config.toml
d_mlp = 1344
positions = "rope"
rope_fraction = 1.0
qk_norm = false
optimizer = "adam_hyperball"
beta1 = 0.9
weight_decay = 0.0
lr_head = 0.00678
warmup_steps = 200
batch_tokens = 131072
dataset = "wikipedia_en"
Each number is 128 + 32 x the weight over the matrix's rms, rounded and kept within 0 to 255. Layers, rows and columns count from 0. Numbers have three digits each.

# gate: layer 3 MLP gate, 1344x512, rms 0.0353, rows 290-320, columns 128-191
# up: layer 3 MLP up, 1344x512, rms 0.0353, rows 290-320, columns 128-191
# down: layer 3 MLP down (transposed), 1344x512, rms 0.0354, rows 290-320, columns 128-191
gate290:121120108103162044175128160156113140135091159136132120203123140143109099162136124172124098149115162132145113155117119100125127140157044092187096208091085076137107151169113134106103103120097118
up290:149085127085092118131173158083100116173091114103173130150128122128160137130093111163134121087124158098105148137139159122123155155125119106150142116133111177132092129144171151095112126134102098
down290:121124140134100108119140138094136160136120128157077157102174092091099136105158101161123131159134086117150116168094120111158106121102131161105104103131130087102116106118132153183157114120080177
gate291:153148132080151174202120173139169146111126043120067168127138121112147106187117145156117115116136146154154121126133098085098140117143114078133116120141121130117110092156156092138155126203150067
up291:116162116090086100181203100090136122164160108077135125086180208190143075136135157132139178125116111116161111138103141180136132129119163138149134149157140123139123145089091133155138137141123161
down291:111094080182175129124100134130164161072106127141187095117113074089145125078092121162116094109169146197072130106153097138119125074197137132109111111108119131088143124123180146121142144170118122
gate292:134142082135073150138140174147121152080154150213104149124088117143171089145106195165122116072120160135057125147142154061106160145162157081069160145167139159093071122101147110125089147033098153
up292:093164130110114129187110079179077109149134127126098128080151089150143113117161161091116137123145098166118088137158156128101117060121112097129123165113106096173151114120157157104100136102156121
down292:128128130114145136102166097077125153110119129128122115179075105136165121118166111160151088109128139120159105152146067139162213175141124162124038078102104169148098129112161090127136112093079154
gate293:171034124142145120126141153114080062085132180154233139123112175143173128177118181166090117104125095116128137120108206142122137206120103128089182143152131150117160152088127149091092159140181110
up293:165143138118098173110061147108097143143154148130111182136140125126111111106117135133102164186157120130142107113104105096134144087122140133117140074052125131154116065183135109094161088145064142
down293:109093112157144110137161189146110103155134121155167072130151061114143130202161140097126093149087158133170095150183142172125130111134115144150100174195174154178123149164145121115125147125195131
gate294:167147165150106172105044115150121126153101214190198112113140134127126131152133161104096133133085164135163134143068157075098155160126101130141136115156098134148129148073124167118158088183152156
up294:096130079096123123196125112078101176118074086114110086122130131164173151102137140086153087111142106118135110102111044110087072095109123139113056097100066094157132131085080141177088138148095187
down294:131122128089142072077191201178067131098106098123090125150169148092158105151150164117171116138083097073175132145108104087169155137149096173131129109100157118102165115187173093150121143166141105
gate295:129076095209126092107166151180158136121103097162107148146052096150158072163141114181125034111094123151156156115100130172066135142102131136174110168143071117117133094128181109139168175138148109
up295:133112122133150080145139103091139061132101154120133131155096133085166092142112111175082134135101166115170130115162134096138124166161127147092129143083133105109178117108113147144127121151110153
down295:161166139181078120093106119157122198139191088095147175099151121094123161121109182083168081143124134121131103143187130139086093134113101151195117163126099141134117112052113110101168139159163079
gate296:138097126157097119122120213097060148184159123141164128095135132102111158163128157136155171098149105166134172172106127112170136108154125054060129091207168194096108133219153119139099141137158134
up296:121138131183097068103134144058110079110121122096073152169085101067084135124092163094105125182127150132128106092158106107152147124119131108152134072153154087107110106070085097124189154075062102
down296:113076122078156181135170072186190159100079129182060145104133137126085154109156098143077147164153197121172123058122154159127130124117147133172128186052096145189169131144180123146137087132152115
gate297:131142168155102114092103158117186154146067059082093150103174120140141086158144149153180137118087106193082152120148142028169102085068125102188145119164109198138125142116079155077036134120093123
up297:149104130111136125067020155132133087116159097114136126154159101101109127189172139094108086118082123133132118109138104108136156140123167149172135119130156086099096106137087128126127159150148159
down297:110148101161098087155145122097124122102110217073182136100076119105109140101106122144149114133124092088154145088102145143065100149136069052084177182136114131101117094106174111107086121147150119
gate298:157119142143086115118157164106130146113102140134109179117064091146154147169153134108115126140100095085079200147113121126121137124206120190071123131124097154180159164122133175118124178130137104
up298:091153105100122165171061138145139110160205167114137177184194120055121110088131155133187163118114086138101194149160154085095153133118174128147165128126159139102136074068181119106111068128139174
down298:148180122138092081174120114157105108139157169045107127112084030079147152101124145128161190123161125093089166116175129127088174144168160170116108127189135155138110087045148160106089128109132112
gate299:164189112130079146177119095119119169168097159180115170097120135138121162123114159157122070119098113139153131093126140177059194111131125100069110149083126163161151154122090131085084085137160158
up299:135137192094184104127158126133153124117138140094110117201114087126138161080139123055137158142152181129078145143104093111141077162113142097164068095127102033085075040088174145141185098155100147
down299:153173159134090159135115092143105153161127148132123202112148121141139129117169086092150092163166126137109164121121084122126103188127120090106124168156112127138101095061144087118164077171094099
gate300:103101103129087077099122116119096129093127135107074136132123103117096086102160133153097128154136148140105141156163148132123138161093049094168124141078160142139118122103106141120121094090126070
up300:113127132089090105122145137139124153127161088180182133115130150085110139157120129129149140094111091130079138116121118130144062184077120176118141122103181137129110127117073119143160057130196118
down300:141103120148132176137083133134092123147130179163138096117100111138142113109080157115128142148167156138200128161135154098139137071106117092125075098131086141138135109144165096092114218124095156
gate301:102170020122074111187202109137168119106123205121108136094065125096140165094132080142066116111084163157105221108199129170150112155137110072164149182083127145214087118122123158149124154073131183
up301:132145159078157138160081171137252143114112137121135145048112104150067196126152128177139100153139155211130131142128145162107102127100138070181158116114156180166162163164141070146159134142183139
down301:134148088101124133137147094110061085111156117118141130125167126149150140144127162081111140126115131121167125137120137128124155095165165173121094089098090052127138107151161085140094120135140140
gate302:174080111114093119119128127121134128067115149163091127120117096138108103103079074104145144188087179132131114147089177074120152166095156116136198069127086139152094120144130137098048121147094127
up302:154152158117072152123131154153035102098136076095122125122092133119148104140164131118094176095139074086091149162191113137078172143111074140119054089080093106127116083134152110108127099141141137
down302:154154107078152106096095144139132125073105081165130137143107147113087114076088158146167140148161141099109131113088091132130096180081134126116141155123098126152168068110090141101128086202139146
gate303:109170092084137158128206182102184177091144158080112168087087176133121134111145100153119169056144125160142095122129148142104144096150109069178139144145112141132187148190159134071063088095150129
up303:110118148124079151061157134135140163155115102160101171173124083117096151158053112063156173161104029095191130144138157153152120131129140113158146136166086112132095140085107115134116067148166125
down303:113111024069160162138168078180143133098153139100137071146123168132117120138183142125150116095167134172080167173153167165098125093110143051163099124162105094185214148147150178158108182100134114
gate304:142133131085097116113110135160119091122105196153157029134078201102142136064123168127134129115130112088112152151166099139158097168093146129125113118181117135108132146117126149146126098107169103
up304:132116139145138106167104154106047102131152085126126124096118152135063145163168154129088122121135161171150118081116156195081123145129108105113101087119140152153161114096128094124123125106089118
down304:123172165128135140090161125151172178072134120167092126147190126147160139137094075109175124147067094085066115197153153069160109122105130129163128135115113145135094152182100127151135167156129178
gate305:166179134072107095178086112119119103129170155104171148112124108152081184073156114165108125148110167113070157131094180133172108145172057170131139102146184138141170185170116135087139122098111139
up305:099055131137193152139132090062168113192162122160122143114167187104115151159118138145163124119215182122112074146184113128165103092154124147175133134135105098149099068111153118162109053162127116
down305:089125097156067105118139122194163210034108168078145122101184097148144154140213147124100065155176091127149129151123083090112090138094148155067151188067106160104121176096117133105205153094135131
gate306:197134137135163127116173110171144126134084151136133101105118134161138109159185155149079126116129082128108150107109119146091167170123084117151107154118127100151149145128117121132156070140080099
up306:131099116090164137132152143083122105146129132136112137148119124085114094114196110119143115069106107049118089115121103177141159143111137117142117114117174093120103126120129148103166117109125141
down306:111150152103057096130107125178124108156122134137122119110124090134101149107099135155067159154200123148096189108144144074129084111153121145054131119103094145133155108115133090191100105119137150
gate307:179131154167111183146128139178116143160177101145173184092115164131135134089124060085112141137105091193164146134140089143096129115151169135086150101087122149157167138163136144116107069195179157
up307:146091148085070114111202150118134091053096223083075183115125099084167164205137155136133151120122092146124090142161186031127139170104113087158167121083146117150034137072089125087108172088095172
down307:216077147197104134137176139118133091127106146113188173085070143101085156121071114022111100155123102104131156123151108051119123111103141046120180095105102115141147142081107096089107060135214127
gate308:123135149145116157138111161111136191086103177192172146140076139115128178101083089190122062138118090151161112184097177128136081130117175126160131140153118086147111114133141145071114112125062141
up308:142130050149135140147128102131163127117129135126106098086133125096094139132156124115124110098086132107143151114105136084118137132119137156125167127177177098108133078089128133190173073128147138
down308:114123168130142113133109152126153141135106128174135116178088092104203136142065140170068092150173128121146121170092149128121124165068151113094145152167073113129172086154166105080062155123106108
gate309:207122127124140048096116096068116160097101113217151184141109069103114130146143126168138167157152154102095136136125194093161152177127116123172128100141137146122121135113090178130143127080089108
up309:133162137144120141115072147131165155159120071094097095187199130171099080154096100144143127135186191125072136123184132172099113124123137126136135117129087097179104187112184136157142166149118125
down309:141136100129102119194159107107139107168135212106156140084125134116161097099136117160145140114079069115162108142154108159132111135134123155129112114219168100114152104060088117170133105148161157
gate310:208149133116172140118180138108130136137139101155157074117107102158146099141173137141090144116105151142143129157130160132086148137123146080185171090186183169121132175142142176089107093109163167
up310:117092083082082142151163112069104152156155157194139191176118128164174105095111137124156094105119131089099172159139196178138080165175036106063144098147155137138122147143111125141053158077073132
down310:176123124102174160098166089123110143126125137141086124137110092151143122130158097121140131120129162177182082128107179186116150073099145081134191082189189144135136194145088106139129108106119137
gate311:171145148099136122131181114125145161141142199153152114138096127089093171107152126108107113150114186083171121125157120158123138109128117139096131110103174068091075122112206124101154154166113191
up311:119138147066121176068176169111127101152167126125101127139122173088085119080136146146081159149135084141066141127159126071164112156176089120116097079151148107129163169111168125168109152132135121
down311:081136115089137107103138154165114106142182135080116105096076131121160131103079141113158127104120098087140132115141134100117096209114131168140102120130144219145173179157132106123149098105194157
gate312:126168132163163191125168078081120148118166113104126127124112115157170175113213092108101116158124120102154123169114129099109187129134144144165127131118130147126175152109094168105116118143108091
up312:146097140114083135087156117113163123108155112144140103109088168157172113093164103159073145127102138142119118109140031083151137171166100091151064086155138140092122140125101144185120114095100084
down312:147133106090046090138087131172148133151108144114128142139100143143129070121078157111133150113169153144103137138154110163151044165119104109124092127154147111170103132176152115154139160116120110
gate313:128059127112156106130152097079134145096104091137146084141170140118110136106130185119127129122105136104084131166143142111166060131129173135130120091097122121107145125155123166146130131121097131
up313:151110149076138089095101093166195136117115140106136098157097191088080151165086082124121114164124124100144158094085089113098122186100135148157042134113179089089163132133158156113146083076149122
down313:094211133183124178189141166100088121099144125148135132096110102112182074132148104152137137145123103091136152082142163139150099125125048027047167149118115096134110203117072115167115126140122118
gate314:129154081113107123179110170164132123141076096165124129118131133124168177135144108136123081197148134103114156121146100126130110105085089138114111121110132098124068089166099149094147100142167133
up314:117086117103087122142093122092087107160080098121143095139099069123137114161141149124140117107129088156106143127120090148161121122112046110118108082138133170104099114101147091147141076100082152
down314:152113093135116172115177132102165139081159130152113169173191157122126141126113117131076146094129143132186109120111110119103153144109204151191128164143116089147119097204112113116142130142164100
gate315:149107106178105139142142126088171147126098120106121154072053113148112100158145137099169129084102122093112169155126167141075127148135127185135143144074118184128148179151123116164092176104178094
up315:125148165144095112190062194095096147075083108097118112085114077208094125143146153092083116113211158102070111106169167062109187071156095141049158116104080161104122076115136118172110128103147083
down315:159135166166128175136087128152100157148158154155169074179143123160096159138149084181084134192144175178102097149101092108090167120091123072166161068173165124050162089149109114147132090148112100
gate316:121142108126185145092113169162153126152151141114107145111132100155131150119135146133107091128132074137111158082166129162118165143124100162111138166106065125136057085142136141141157130116153112
up316:140105140089179134161129163115105122141083152124153064147137093144116143134086174122081068091144128140087176157122089157179109108155127118111169093170124123151149160153171169137167148241127147
down316:175156147090178152158142092132132083167132091105133129146115124131134118184120110134139159075174126138083081095144114103096164155092143149106129149071136107146071140148094084130157095144134059
gate317:126192147108133139134102086106124138141140134148130126119082135122130086162069112114104101156070117124126089100164138045115122184154099155119090120131107144153137086111117113106086099171173103
up317:141192088100144104184111155170112194098139177046057095108127105133149119090081119141139089136124149109083092104174102081075068129088167078197118119137168131147176156156054166131148119150124134
down317:115095089097127143164115141119149096161121141142106171103118132129085102093248153085098151122098111082146138140065096114169126165133155121178131093109216125051169121125143124103147123082103147
gate318:077183101098092133134131144053130160116107093144122083087105052144117135091190118140161093105166150140073124185096126114116142133098107124192152143105089158149110155069072141151095236164149125
up318:143167086131124186131150144124107112158122125123113142166142120164153053106108193208150173135132103169122168091117070153159198101113130130128074116131130068115139193052160106113122160092138182
down318:090134153148115147179175155075162130146152113136197170115159133084102148106103137066096103101075147136106035083107146108143093112138115142159193160130093167134119086154156119035106117146130120
gate319:143129114108139138168147171189176193109136132128147127153092099135131125138108135148106167123093096088110107146082090160134168180131163094145135192105153097148134083136129136197195106148167135
up319:114109120107086117162097076159144101197162116122168041103161178179129086136095081159146088159109151114150162155116182138139119113118110140125152150151153191096155131100129139151130119049123126
down319:102136124129164125105125153141140179059106128147118138104105072081133152162114196141174143122156110102141086098114076137082082127129105117175143104133025110127169106130142187193143167167088152
gate320:159149118137131097191154163122143084124109165100126160139133168159115140119155106134149137104096102115118191161130135128119180141136120148147133158137133151171134125148144165107073128112118114
up320:124054135157118158115121120153156153104114133114101103157139128121091195166082135093161140117133157078153158113140113090172138150114102166150146197144110128169148193103162121093111123108115090
down320:108035103112172129108141084185140130158116084164070111122191095069151176178128118124131178155112175135112091094127096140164081158185142089130104160161118136146141139099086153136201155071143129